Weights of a small GPT-style language model, trained from scratch on English Wikipedia.
Architecture: RMSNorm before each block, rotary positions, no biases in attention or MLP, tied embeddings, capped logits.
Each number is 200 + 30 x the weight over its row's rms, rounded and kept within 0 to 999. Layers, rows and columns count from 0. The size before them is the row's rms in percent of the matrix's.

# layer 5 MLP gate, 896x448, rms 0.0816, rows 49-173, columns 112-167
101,237,165,205,226,158,227,164,171,155,197,201,239,230,165,184,180,156,170,228,184,252,178,169,275,233,208,220,178,204,187,182,153,184,260,229,120,215,182,230,224,175,244,217,196,168,191,192,252,206,183,185,173,201,182,226,212
098,181,257,149,212,239,207,236,188,224,236,187,176,222,193,201,196,212,182,175,156,202,218,188,243,209,253,216,178,207,200,180,210,192,200,160,185,209,219,229,258,220,150,188,164,192,172,176,237,192,151,129,191,206,150,197,223
093,207,231,197,244,230,259,165,218,215,230,178,226,203,169,147,198,185,237,206,194,221,242,246,213,172,228,223,160,210,218,190,176,171,218,244,202,208,209,206,191,228,199,189,231,171,208,194,222,166,159,242,215,288,231,240,171
104,174,157,206,208,224,192,235,157,180,214,184,227,181,187,209,198,228,248,133,146,229,200,218,223,172,213,173,223,183,216,226,217,206,209,218,189,180,220,263,199,193,149,196,180,211,249,197,179,190,208,158,177,155,187,263,220
102,214,199,223,160,136,245,213,138,199,167,198,215,196,216,200,187,214,257,136,183,231,224,215,254,252,197,209,186,230,282,223,228,203,213,173,234,165,182,200,147,220,202,225,214,226,203,152,224,179,146,168,215,219,205,140,196
099,193,201,255,221,168,194,160,169,208,215,267,224,227,202,239,196,138,194,178,194,242,194,207,233,201,247,171,229,203,157,169,209,194,233,199,209,181,193,162,262,154,201,217,151,265,178,198,188,227,152,173,199,121,228,194,191
100,249,191,194,168,197,222,197,189,177,173,197,319,204,245,259,189,211,189,161,219,180,172,208,242,196,202,202,249,185,246,182,160,168,233,184,203,186,184,191,181,217,158,201,205,261,201,220,202,201,192,140,199,138,164,202,239
104,222,288,229,211,179,230,178,241,186,223,203,208,197,227,190,234,156,164,177,249,258,235,238,157,163,178,189,238,210,233,206,124,219,201,182,249,268,235,171,241,215,195,176,229,246,232,197,235,201,192,177,264,182,198,229,215
101,199,248,207,180,174,193,218,209,173,192,221,187,177,191,159,180,179,180,189,223,201,167,131,170,167,200,136,207,229,241,216,185,188,172,161,201,218,205,190,166,150,176,195,188,228,201,232,155,185,252,226,200,160,206,188,194
102,204,189,195,237,182,180,219,205,248,178,224,216,172,218,233,196,192,204,200,206,216,225,136,228,199,204,184,230,191,224,241,162,173,220,161,224,185,238,189,181,216,191,244,216,238,227,207,186,177,181,234,171,248,103,198,203
104,220,172,181,232,181,170,180,221,247,158,206,166,155,177,206,170,211,233,182,196,176,190,254,153,162,247,208,153,187,189,201,262,207,262,199,196,190,255,196,220,194,174,235,170,275,195,143,227,221,228,219,174,188,233,186,167
096,234,256,215,171,218,209,211,215,169,214,201,199,245,255,132,165,221,199,157,185,239,186,172,203,260,178,204,225,200,198,179,177,176,212,172,206,199,192,231,179,193,186,240,176,202,200,159,225,224,189,235,178,156,162,209,209
101,193,247,148,214,191,213,172,209,215,134,211,187,211,222,229,220,208,118,230,172,220,181,155,169,158,225,217,185,173,209,255,226,195,173,189,217,208,221,211,208,216,250,215,235,181,182,208,207,275,210,209,230,183,166,195,263
101,149,204,205,147,192,198,184,167,180,149,181,174,189,146,198,170,160,169,173,178,248,204,204,243,157,188,245,213,198,211,221,175,202,164,181,132,206,218,202,211,243,251,199,189,177,217,190,165,160,202,231,189,235,198,223,239
099,168,159,168,189,193,223,212,193,220,202,178,217,175,183,238,182,214,180,234,219,175,248,204,155,186,152,202,196,191,235,242,198,160,148,213,226,186,206,177,187,226,230,233,160,183,221,183,259,225,179,207,238,161,170,247,183
097,172,225,248,190,137,211,204,174,271,206,202,243,191,230,186,171,230,250,236,193,205,186,215,272,187,230,216,223,251,159,217,150,221,197,232,208,217,196,224,183,142,138,240,236,217,215,208,229,224,190,267,183,193,191,116,174
097,152,245,164,194,163,175,181,236,229,224,168,263,191,162,126,183,203,217,197,187,171,217,201,209,238,190,160,191,205,269,240,204,263,174,184,203,247,181,262,178,219,189,219,204,202,223,212,160,200,194,179,278,243,177,227,123
102,188,163,245,213,180,210,219,189,231,195,239,187,220,190,208,238,201,215,165,168,159,186,201,238,191,178,195,173,162,255,190,185,118,269,185,215,151,188,179,220,181,167,215,165,167,225,256,165,203,218,196,184,246,227,162,209
102,204,183,179,170,173,179,234,183,226,110,223,214,226,192,177,209,303,215,187,144,196,173,229,168,182,190,179,188,185,155,201,190,151,202,200,210,209,243,228,224,197,193,226,233,164,114,217,154,224,201,259,212,243,194,227,205
103,173,177,177,158,243,185,195,210,178,170,161,187,206,244,173,226,276,193,196,229,217,251,228,219,165,177,174,222,203,147,191,217,227,247,173,178,216,234,178,178,219,244,206,197,159,174,216,258,233,187,245,176,212,251,181,186
099,205,218,179,169,206,245,215,174,216,129,241,170,225,242,180,159,213,178,173,182,179,232,254,202,185,168,190,238,196,188,147,188,201,159,161,219,224,197,206,233,196,207,219,157,189,192,220,189,259,212,222,248,211,196,240,215
101,194,187,247,215,187,240,191,229,217,172,189,146,224,202,174,200,194,184,189,222,252,237,166,149,200,210,199,228,238,223,205,215,174,216,207,191,239,176,135,245,187,157,247,237,147,165,139,187,164,180,242,205,204,147,179,197
100,175,215,258,186,227,225,188,228,175,170,222,241,227,198,250,225,203,201,250,231,156,197,165,236,144,236,194,150,197,176,173,188,250,230,174,187,188,234,158,190,182,201,176,172,189,228,218,204,197,169,214,198,195,201,203,226
105,209,206,179,173,231,208,209,265,192,200,224,259,239,148,154,210,234,170,165,238,189,182,249,184,207,182,205,180,199,165,188,198,253,154,157,208,225,240,126,192,227,179,184,193,139,183,164,207,174,240,168,165,205,222,213,214
094,201,182,240,188,221,168,175,218,162,138,168,154,190,230,209,218,155,221,280,201,199,207,249,216,201,185,243,202,170,175,193,188,196,168,170,246,210,189,197,207,201,198,203,197,173,175,214,193,168,179,200,222,219,186,206,214
106,272,212,226,238,132,202,232,214,164,167,178,215,220,195,133,260,295,196,188,166,196,214,234,229,219,190,174,194,212,216,236,255,178,197,130,228,224,175,245,173,185,196,204,179,177,173,168,242,193,245,170,271,239,189,278,192
097,182,179,213,173,195,216,158,276,197,196,222,213,220,194,221,232,193,245,184,236,219,149,248,167,174,194,212,197,147,198,200,223,200,220,144,192,194,239,183,177,201,177,207,169,169,193,232,225,259,203,166,172,187,193,216,154
099,189,212,232,217,197,203,189,169,201,197,186,159,243,147,225,210,206,215,192,181,162,271,193,241,225,186,235,224,162,178,213,225,177,188,193,196,225,210,195,198,243,165,223,193,210,175,182,160,165,169,248,248,236,171,212,241
098,188,166,189,214,242,160,183,182,158,228,213,221,208,214,233,220,153,181,219,162,224,216,232,246,158,201,177,222,215,175,254,229,200,180,179,188,195,249,171,240,177,216,193,126,186,168,184,262,194,225,172,249,199,233,189,231
098,194,231,235,214,180,199,178,207,190,166,237,191,212,235,156,210,182,161,188,151,162,150,200,212,263,229,202,179,186,167,173,195,192,208,220,144,202,135,187,167,190,246,220,235,240,202,208,188,175,158,224,227,254,222,214,208
101,200,231,172,224,202,164,210,214,192,179,255,189,178,164,221,186,200,211,236,198,155,157,168,265,188,191,189,184,216,209,227,180,284,220,184,175,245,239,202,226,165,225,182,234,163,177,158,233,197,158,247,199,216,229,194,231
100,189,179,208,185,192,179,196,170,235,217,192,180,210,165,197,207,181,153,206,171,214,186,204,195,206,230,244,224,200,182,191,195,192,213,204,204,198,213,210,211,195,213,191,154,230,197,207,245,196,228,224,211,159,227,189,262
094,240,243,220,195,165,270,215,152,201,250,211,211,226,239,177,223,197,145,203,254,223,202,198,190,203,176,220,166,155,248,152,239,202,246,175,222,210,223,266,202,175,189,224,196,147,196,184,206,149,209,212,188,150,231,198,236
097,228,232,204,182,147,196,172,224,157,170,260,212,273,239,200,179,207,198,233,204,183,232,281,200,191,194,177,191,194,191,183,177,139,224,216,172,195,241,171,219,193,200,227,181,212,172,157,155,181,270,178,142,179,137,170,216
105,116,232,193,192,182,210,217,184,197,187,251,254,172,222,194,224,193,156,147,189,239,201,181,180,201,178,195,208,262,201,160,139,180,233,168,202,211,195,181,198,217,223,212,169,204,189,147,165,212,183,224,219,228,186,208,246
097,178,228,192,235,178,206,201,191,226,238,219,177,193,247,254,239,165,202,199,199,197,192,225,204,217,209,140,173,225,216,228,179,191,236,174,177,164,189,178,161,211,197,242,163,184,148,206,210,198,182,235,157,221,240,196,221
102,226,207,169,205,179,249,257,171,250,216,210,226,164,206,203,274,208,153,166,131,143,140,175,239,200,218,236,171,167,166,165,181,166,218,243,172,203,146,227,217,155,177,181,247,169,138,218,181,222,169,201,186,243,244,213,217
099,218,197,174,203,194,284,232,168,185,186,159,216,216,246,173,176,184,213,176,200,211,232,148,221,221,208,226,221,132,188,218,186,160,166,177,189,243,186,195,185,165,202,160,183,205,163,162,225,172,174,222,187,182,269,179,139
101,153,230,221,183,204,225,192,195,216,223,245,212,211,188,208,223,189,268,255,170,202,216,196,229,156,234,176,185,174,197,230,192,168,212,249,201,151,188,180,210,201,166,247,196,221,196,154,233,231,203,129,185,188,206,197,247
101,229,234,181,165,204,233,188,203,221,169,212,238,207,210,237,241,209,239,229,222,219,168,168,201,222,252,158,209,186,138,213,159,215,226,168,237,215,203,207,243,156,204,180,248,193,213,153,174,207,240,209,145,168,176,145,165
099,187,209,161,175,220,177,207,185,194,208,161,184,175,170,183,226,202,227,164,187,217,137,256,191,219,175,204,196,151,260,179,206,190,255,225,236,210,233,196,235,219,186,195,198,235,210,209,245,199,198,197,186,260,212,160,203
092,232,183,211,226,175,247,203,190,166,160,157,197,195,207,174,175,168,200,155,201,232,198,237,138,209,185,171,210,198,194,196,142,224,167,164,211,226,213,173,187,227,142,245,196,206,233,215,213,180,174,199,162,185,200,184,213
099,189,219,200,203,183,193,208,173,211,168,274,146,194,144,224,193,255,162,178,201,145,265,198,233,171,237,204,197,207,199,187,233,202,176,116,210,147,209,221,267,212,168,235,225,201,214,198,204,213,202,219,234,145,186,180,231
095,159,191,217,194,215,230,250,238,254,172,155,191,258,193,186,197,196,195,204,233,138,183,192,236,148,230,152,187,240,231,166,182,182,188,261,226,239,210,187,183,181,171,229,215,187,182,165,240,227,172,204,158,235,202,158,181
105,213,230,175,164,217,251,192,240,222,171,217,224,170,152,196,200,200,173,265,232,229,218,199,171,235,184,182,169,233,184,231,177,227,213,208,198,223,223,234,199,184,224,201,246,230,187,225,221,185,161,183,170,207,245,153,230
099,192,248,232,200,172,214,202,213,261,177,227,142,210,252,183,243,163,215,183,271,186,157,186,211,220,209,234,209,145,202,180,123,191,179,199,203,169,251,225,194,256,232,160,211,192,209,260,183,174,214,257,207,143,230,227,186
083,195,184,134,195,221,174,188,203,233,174,250,247,246,229,155,189,220,169,142,206,236,195,266,248,171,179,257,200,222,180,155,225,173,203,237,161,225,205,230,139,129,174,230,211,158,215,147,164,183,168,229,188,187,151,248,168
099,195,224,201,208,207,146,180,205,199,183,187,228,200,225,206,181,209,203,252,172,219,244,197,253,173,208,209,182,263,161,190,191,192,188,215,214,208,213,172,230,177,260,216,184,201,196,164,185,208,188,188,200,221,227,171,201
098,188,139,205,170,166,262,161,202,218,226,215,174,268,187,192,235,188,252,165,119,216,207,177,242,222,239,199,172,208,169,205,163,169,194,204,135,149,218,243,166,230,218,169,233,182,193,227,119,236,206,223,211,142,121,219,231
102,158,231,208,195,194,250,146,190,207,194,261,222,217,213,207,177,235,185,186,214,215,142,141,168,190,208,204,181,253,160,149,182,207,236,127,198,211,155,201,210,229,224,226,179,207,172,186,203,167,202,185,161,246,191,192,142
097,221,229,234,199,204,165,207,239,230,192,214,176,230,196,198,227,239,221,167,178,230,207,239,231,203,209,171,235,182,254,162,189,180,205,188,162,177,255,218,209,189,186,219,222,178,228,196,151,204,232,276,207,218,216,183,261
095,180,149,188,209,190,206,197,224,225,227,199,246,161,152,223,149,225,219,214,204,275,166,204,190,160,238,199,243,193,221,196,243,197,245,169,189,238,189,174,194,218,248,233,186,208,209,171,177,194,158,229,234,225,196,210,209
098,171,169,171,156,213,203,174,153,219,200,189,221,184,196,203,207,237,220,170,198,214,231,229,281,206,220,196,253,222,235,223,187,140,145,209,156,207,194,123,192,156,198,173,206,235,220,209,195,170,251,238,225,203,246,120,218
098,234,197,229,118,172,245,198,150,202,150,187,151,215,205,247,206,154,261,178,181,205,226,187,256,155,223,179,163,224,211,213,217,166,207,195,212,179,241,191,200,188,203,190,241,178,218,197,183,180,175,230,167,210,206,219,196
098,185,141,232,191,235,211,233,205,206,171,200,231,195,147,166,205,194,231,189,164,217,148,207,138,197,219,181,187,251,190,184,224,213,179,183,185,215,204,193,210,218,155,229,148,225,157,209,188,168,180,172,241,270,191,151,177
108,161,141,210,186,195,230,192,194,212,223,204,208,133,218,176,246,167,185,211,150,173,234,188,178,170,185,185,218,234,201,206,215,217,209,182,157,210,215,230,185,190,214,199,193,198,208,249,205,242,178,141,266,235,208,177,220
088,233,213,195,211,156,208,204,154,231,210,139,229,179,210,175,205,224,210,157,199,179,176,208,232,195,250,218,192,187,228,160,129,200,266,145,178,210,177,179,174,199,182,217,250,200,204,197,201,158,190,179,207,206,239,169,160
106,169,216,220,199,188,149,208,212,209,174,192,176,224,168,166,244,199,213,201,188,183,205,231,173,228,181,226,200,171,215,214,238,153,204,276,267,196,167,181,151,211,234,176,182,217,188,192,164,154,212,228,147,199,204,153,193
100,203,248,198,226,185,173,202,191,230,232,177,159,165,201,202,185,174,175,218,175,201,216,213,231,218,206,165,204,182,218,187,243,215,169,199,206,229,235,244,229,169,185,216,168,240,226,212,212,203,192,179,232,148,154,184,236
102,206,197,232,145,194,160,247,167,188,180,193,228,295,181,178,178,214,228,194,180,223,236,229,175,146,147,257,209,183,165,164,247,188,205,169,164,206,197,193,196,259,225,162,197,184,199,227,217,219,244,155,206,193,263,221,178
098,228,211,231,253,194,130,179,146,180,179,143,191,213,236,224,253,218,211,267,207,184,206,195,220,223,211,227,197,168,241,230,203,222,169,238,207,206,168,230,251,188,142,173,194,282,233,273,204,152,247,231,152,138,180,187,181
097,246,215,191,184,231,185,191,238,184,146,163,116,229,197,162,238,211,195,180,196,239,215,186,209,190,167,202,218,203,223,174,226,194,172,236,178,161,232,226,229,197,212,192,166,214,260,159,172,182,191,227,200,184,164,134,211
100,183,238,181,202,211,173,256,192,214,165,274,180,169,184,127,204,199,143,164,195,202,221,214,210,174,143,226,241,156,160,179,188,224,197,225,204,201,217,132,246,138,213,203,239,173,220,221,141,199,222,216,238,144,227,236,206
095,201,163,207,202,221,229,240,164,274,170,163,169,223,177,174,220,168,178,212,167,196,199,216,202,161,209,192,152,221,185,220,211,209,221,161,160,194,283,193,179,187,206,204,185,245,205,173,189,208,204,237,199,172,235,207,220
108,184,155,143,195,222,192,196,235,214,134,195,140,200,203,196,218,221,164,229,213,145,157,186,171,163,246,179,224,235,187,174,180,149,219,201,262,193,193,247,207,230,235,183,227,242,202,236,176,178,209,219,235,190,257,185,199
095,183,201,199,221,167,211,200,218,197,197,213,223,244,214,165,195,157,165,177,179,183,146,188,213,201,241,230,255,169,216,171,214,178,138,243,229,189,154,180,225,236,166,225,199,209,219,216,192,165,198,252,264,200,231,177,246
096,214,218,189,191,197,214,221,243,197,172,198,165,246,168,163,207,181,173,200,239,250,198,163,217,169,229,203,220,215,178,215,230,196,161,251,211,226,235,226,218,210,265,245,239,193,205,161,148,144,175,196,253,226,224,222,179
103,231,201,199,171,221,211,191,218,232,188,209,195,194,213,213,211,151,198,190,190,208,243,214,211,175,192,170,189,194,157,171,154,220,176,164,176,187,112,201,159,272,210,230,182,183,208,199,169,200,184,203,209,207,136,207,194
097,190,202,193,179,198,152,197,164,148,166,216,165,215,150,206,238,221,228,186,194,158,200,240,226,210,190,178,224,139,221,229,224,194,214,154,174,185,253,231,173,191,198,238,181,206,225,234,190,239,165,202,129,213,208,181,248
105,140,240,204,200,195,173,206,229,194,174,188,229,171,210,207,207,191,174,171,237,235,198,206,204,228,211,168,216,198,263,235,201,193,218,204,142,219,217,173,235,198,175,229,198,200,187,256,233,191,198,214,192,184,200,173,161
103,198,214,181,294,240,208,227,172,168,213,275,155,179,149,150,232,167,195,191,191,162,196,225,167,187,196,148,230,172,233,255,202,190,192,177,221,190,210,201,217,150,203,165,250,133,262,198,241,246,154,154,213,246,166,249,232
101,245,259,237,182,219,225,234,189,221,217,181,197,212,179,195,273,175,207,162,253,178,196,186,197,214,199,194,196,139,150,238,164,149,173,175,186,217,221,210,204,271,185,190,213,218,135,228,181,218,160,213,202,224,214,238,203
104,160,231,250,201,214,159,189,157,189,177,211,222,157,169,148,195,224,205,189,233,221,191,165,210,149,217,223,174,166,258,197,192,250,181,194,227,190,142,137,135,213,191,230,144,207,156,204,166,181,151,192,255,154,227,198,153
106,208,227,195,172,229,198,172,231,143,171,240,158,213,160,251,173,228,160,198,213,136,209,208,241,216,207,236,216,250,196,203,218,162,175,211,168,176,167,229,217,224,216,198,195,172,221,224,169,240,174,194,183,188,222,163,218
096,260,191,161,205,180,208,240,177,239,210,203,234,213,198,156,236,226,217,175,209,167,171,144,255,285,211,228,170,225,188,175,264,206,205,212,221,206,194,196,251,168,241,223,170,192,168,175,180,161,165,205,207,144,193,212,185
103,180,206,228,224,194,244,185,211,208,233,217,228,189,191,190,206,229,220,234,165,157,235,201,225,194,150,222,192,168,213,246,149,135,171,202,208,202,161,186,196,189,236,161,250,175,231,145,178,210,194,220,183,224,173,203,153
100,184,224,262,194,215,210,144,189,200,206,212,190,212,182,180,249,179,271,191,191,206,197,250,150,184,242,216,146,193,169,189,209,206,217,227,252,185,188,209,180,180,183,239,186,257,202,233,176,191,208,178,227,249,211,204,216
100,187,210,211,159,172,206,206,219,254,207,177,220,163,200,158,202,249,216,180,178,171,218,241,164,210,134,205,208,161,170,233,180,257,239,211,204,219,191,218,205,199,150,177,150,227,170,258,265,203,166,213,214,182,178,144,178
099,167,262,179,255,186,168,194,199,168,187,164,242,188,189,184,223,133,132,236,180,184,214,224,179,179,174,231,195,201,255,243,182,216,214,212,193,199,224,195,183,163,263,202,199,205,189,178,222,223,214,212,182,177,219,248,199
106,207,220,205,189,180,150,186,146,176,181,233,182,195,183,215,179,178,195,224,201,200,171,184,176,181,199,239,202,179,188,136,212,198,170,226,176,230,206,182,194,254,213,218,183,198,163,191,146,233,187,196,238,162,189,187,228
099,164,178,174,194,141,199,160,162,233,226,217,165,180,195,186,224,156,209,182,207,261,181,140,241,221,200,189,242,173,217,242,198,212,227,195,215,168,204,188,212,163,202,253,266,272,255,208,202,166,223,183,153,216,155,239,261
105,194,206,147,191,174,228,179,208,183,158,116,189,174,143,216,214,177,148,181,185,137,175,248,191,216,231,226,211,207,175,221,262,147,198,200,174,181,263,202,219,229,219,221,198,216,265,192,199,219,244,159,217,203,213,145,199
094,172,167,232,194,232,169,258,169,208,125,239,196,211,213,189,211,218,176,230,253,198,218,217,199,211,179,225,228,203,248,159,228,142,160,221,233,239,225,225,208,171,233,197,122,240,173,166,169,248,220,210,217,187,215,250,259
098,197,234,177,199,207,191,176,138,213,182,212,184,225,205,250,169,139,206,222,180,164,228,207,175,246,219,202,168,231,240,232,247,247,211,210,204,241,237,237,185,192,229,210,220,152,176,155,255,236,192,147,197,187,212,150,180
096,174,275,202,251,182,211,118,181,172,201,218,206,157,213,225,236,136,213,189,188,175,219,199,147,243,184,139,258,181,196,206,240,150,208,188,204,259,164,206,201,160,233,238,238,224,198,185,170,199,204,197,222,260,186,208,206
103,270,208,204,216,124,177,134,236,142,198,152,178,177,198,210,248,176,205,206,207,177,232,161,205,177,139,183,203,255,158,215,228,130,178,165,203,243,195,191,145,154,165,238,207,217,254,220,213,167,188,206,204,170,209,189,224
100,208,198,188,128,223,231,209,239,190,138,220,210,182,202,164,257,167,231,184,196,211,211,213,196,155,227,206,176,243,216,221,195,212,208,218,185,168,204,186,250,189,221,231,215,191,166,180,231,249,209,213,216,157,222,228,187
099,258,207,188,182,191,219,204,212,235,232,188,191,178,214,225,162,184,167,198,164,181,175,199,202,230,175,203,217,211,181,206,200,194,210,199,232,153,181,122,136,177,202,151,194,229,161,181,183,187,204,209,239,183,200,227,197
103,211,147,195,236,193,198,183,173,155,229,232,195,248,201,256,168,164,125,150,201,245,253,182,201,142,201,216,178,249,205,165,176,212,205,246,217,175,212,193,160,219,236,186,182,204,228,187,205,223,188,125,172,189,157,203,178
092,221,191,236,253,210,223,185,244,228,215,256,234,193,184,171,267,226,111,203,212,231,134,196,235,237,189,218,216,249,183,137,215,211,256,197,173,167,232,197,223,204,229,214,201,226,186,171,128,200,192,182,192,226,201,189,224
109,207,175,185,217,187,202,195,218,222,178,200,238,155,235,180,250,188,229,204,208,244,187,221,194,208,212,175,122,199,183,182,229,268,224,148,182,172,138,241,195,238,164,146,205,185,218,230,205,212,228,234,203,232,163,242,195
098,151,202,197,180,186,193,225,173,150,196,229,175,237,236,184,197,188,214,166,195,248,196,177,166,187,191,196,206,191,167,216,187,196,205,194,162,244,181,231,163,222,225,201,237,183,256,230,242,198,232,204,195,221,198,188,182
100,166,242,217,179,260,178,228,180,221,211,205,234,219,141,160,166,198,229,151,260,235,125,198,175,160,202,199,167,156,206,219,209,271,196,237,243,195,236,238,197,194,193,185,236,140,150,203,201,187,182,229,190,203,181,190,178
101,200,203,214,186,197,192,159,156,179,197,167,198,181,192,168,152,152,220,191,205,148,209,228,215,198,205,204,219,250,198,233,219,173,176,236,212,191,227,264,192,175,208,186,189,199,178,166,199,160,221,225,258,238,160,208,201
103,205,206,211,239,240,190,149,216,203,222,133,220,210,177,208,210,207,177,202,225,232,197,204,206,227,206,229,175,198,174,199,159,235,240,168,241,218,145,155,173,204,192,201,189,245,201,192,199,265,165,248,176,213,211,115,153
104,182,203,216,250,234,245,198,198,166,215,191,229,230,225,228,166,197,199,187,221,213,170,123,174,173,180,216,206,242,189,184,194,195,213,180,182,227,241,210,252,179,171,122,225,239,205,193,189,179,164,200,161,201,207,183,154
096,190,210,221,237,225,214,216,178,180,201,199,228,175,206,180,168,204,226,192,244,229,145,138,196,217,149,190,187,171,226,171,227,240,253,194,210,186,188,176,223,187,193,241,187,175,237,198,203,138,153,177,218,167,237,180,197
105,185,195,227,184,190,200,216,194,153,176,227,213,241,240,179,226,216,233,110,211,201,232,164,170,184,205,253,201,195,202,214,217,192,167,218,176,204,227,246,210,213,226,184,223,227,220,175,222,230,166,226,185,255,202,180,183
092,208,205,139,182,160,265,193,200,236,206,213,227,183,170,196,209,196,196,178,160,203,229,236,203,255,182,208,218,207,195,167,238,182,209,211,151,194,196,204,226,208,224,154,172,175,173,205,221,155,226,195,219,218,147,136,230
106,205,232,238,196,193,217,218,269,229,255,205,139,164,187,141,153,173,188,253,195,235,195,223,183,220,199,220,145,200,197,231,193,235,187,187,222,253,154,146,187,242,184,180,212,225,256,237,182,245,206,194,137,179,215,248,162
099,205,199,222,175,170,198,107,188,195,201,274,244,211,198,200,229,241,235,206,222,207,219,235,207,185,185,181,157,242,166,167,180,247,208,176,218,213,198,200,152,182,189,158,216,178,192,214,217,182,209,256,163,201,216,201,143
100,157,227,207,164,236,188,212,163,197,147,216,203,215,235,193,219,230,215,196,201,194,220,202,206,226,162,237,249,158,230,210,230,202,168,203,202,140,213,194,154,228,201,213,220,201,164,167,242,190,202,258,204,153,223,209,208
099,186,143,237,232,207,208,160,222,176,188,218,218,181,171,270,220,170,219,162,213,222,153,182,182,223,185,193,238,212,172,216,236,127,217,224,209,198,193,208,188,184,207,233,225,195,197,243,217,159,165,240,191,220,193,215,190
103,184,200,205,196,238,173,142,165,200,200,145,198,241,174,208,216,209,150,147,196,207,205,184,135,169,207,176,175,130,177,205,203,246,289,165,149,162,204,213,294,154,240,191,204,127,222,191,233,207,168,171,269,180,216,246,162
103,182,161,173,161,216,218,174,194,195,153,132,202,159,216,187,146,217,165,204,167,197,234,249,195,176,182,199,206,185,245,206,221,196,210,240,214,174,215,175,174,183,125,198,223,204,227,242,237,216,242,200,153,178,168,238,229
087,158,202,122,210,223,182,162,177,166,211,227,193,225,175,209,246,180,205,168,238,204,230,211,206,187,213,219,220,176,245,149,206,187,210,201,231,206,168,179,201,201,283,234,183,192,237,180,192,195,205,162,189,195,166,178,212
103,148,186,169,115,160,199,169,155,211,130,238,213,208,237,145,162,209,220,235,193,209,146,185,149,226,199,185,213,232,238,192,250,186,219,221,224,213,231,223,213,229,174,213,153,240,229,186,265,185,173,246,273,235,215,180,190
104,241,203,209,215,233,200,170,239,195,212,191,185,208,222,194,252,198,243,195,173,205,185,143,173,259,148,258,186,238,229,160,194,205,214,146,203,137,165,195,207,223,224,199,176,196,167,232,210,191,159,211,199,221,230,175,248
104,221,178,215,206,222,200,168,150,198,154,230,240,226,210,242,229,216,171,240,194,198,212,187,212,200,209,181,152,200,193,207,167,187,168,131,214,216,176,146,232,161,210,257,180,207,238,178,231,202,166,198,196,165,202,207,134
092,180,249,210,234,212,182,170,189,210,208,179,174,183,179,242,244,210,184,170,167,205,146,227,211,208,190,204,180,151,166,225,256,201,173,215,241,201,190,220,209,178,191,195,165,164,175,201,166,178,230,189,175,165,170,155,185
103,234,197,171,191,193,199,186,207,148,216,232,225,158,188,218,207,222,227,152,260,181,182,157,175,215,203,285,176,94,211,157,243,184,201,189,210,271,147,162,203,242,168,240,272,161,180,208,200,200,232,245,183,252,228,174,201
102,239,169,241,163,202,183,200,163,248,248,225,193,231,178,136,93,232,197,161,211,174,145,242,216,189,242,222,242,145,201,231,217,192,214,192,201,158,205,213,169,196,230,158,240,191,193,206,174,220,207,180,220,247,248,178,193
098,205,205,195,212,137,187,234,184,187,185,236,210,230,242,157,182,183,242,226,202,199,170,155,192,234,194,156,160,185,187,214,191,176,200,205,169,193,212,248,136,269,266,225,210,195,194,217,159,188,176,226,220,215,171,197,199
102,208,206,141,181,191,146,188,235,228,177,182,192,220,238,260,232,202,209,192,195,233,172,202,173,154,214,191,183,131,216,215,206,205,213,198,185,183,146,226,192,195,203,131,218,249,256,183,234,212,245,187,194,195,145,221,210
101,193,222,227,203,204,207,225,217,160,189,131,220,242,241,211,223,191,199,222,185,173,162,215,166,233,256,224,204,231,182,207,181,187,206,243,198,176,195,227,239,159,201,161,215,217,199,172,177,254,171,222,141,229,260,264,220
102,201,188,239,223,205,197,203,163,99,188,174,161,198,182,187,188,205,153,189,146,274,245,191,236,214,183,223,235,184,187,189,173,174,226,181,182,165,241,253,200,225,166,177,221,188,198,169,199,224,244,154,238,205,222,205,176
097,216,180,225,202,201,191,195,201,213,171,203,182,172,168,199,207,205,218,209,223,186,208,174,229,175,269,175,232,209,154,224,196,175,213,241,163,137,206,165,247,228,185,187,259,203,211,202,223,245,199,221,222,223,171,232,247
104,205,209,151,221,258,196,197,264,190,215,192,196,198,257,189,176,215,143,221,184,223,182,217,175,210,213,138,169,201,220,246,185,241,178,223,172,171,211,192,204,174,137,211,197,213,149,219,241,216,167,217,202,247,206,217,231
099,171,191,189,225,191,154,233,225,198,189,158,173,204,232,215,239,183,182,213,229,186,179,177,180,173,270,221,172,207,197,210,249,211,206,162,206,178,217,239,220,202,172,197,223,213,203,224,168,205,227,233,223,258,242,211,199
108,190,145,222,158,166,163,191,142,232,129,176,260,283,232,187,204,212,165,208,170,210,229,171,199,161,168,260,219,256,192,181,165,151,207,187,236,196,165,219,183,188,218,196,206,214,197,234,218,229,152,151,233,201,207,180,153
098,232,172,238,164,157,204,234,227,185,198,206,238,181,254,153,216,155,145,192,174,187,209,213,185,213,182,217,181,209,245,188,192,153,208,229,176,225,173,212,221,201,185,231,185,167,188,195,207,223,221,227,173,212,154,188,204
103,191,191,160,177,187,205,192,232,188,219,201,243,194,226,191,176,207,197,203,156,148,175,148,239,137,204,191,143,182,182,185,180,229,125,171,226,143,171,218,244,224,177,194,213,191,177,183,271,193,193,234,149,158,170,207,236
099,191,182,133,168,245,192,175,208,180,225,211,183,210,273,145,151,206,205,201,193,191,248,180,162,198,193,242,235,144,185,190,175,144,195,200,197,190,184,217,218,232,157,129,228,234,197,198,232,189,286,258,186,195,211,194,179
096,199,218,228,237,182,199,200,131,192,184,152,217,214,201,191,149,131,227,224,242,170,204,209,183,175,210,130,168,217,199,245,195,194,178,140,163,215,186,267,192,278,245,165,172,211,226,279,173,236,178,229,229,235,181,184,215
100,207,195,191,217,199,226,253,186,181,185,208,225,180,206,178,168,198,167,255,170,217,167,172,190,174,213,174,153,200,204,196,173,165,265,207,249,61,244,194,221,172,176,205,184,171,204,151,205,207,220,172,215,192,142,174,230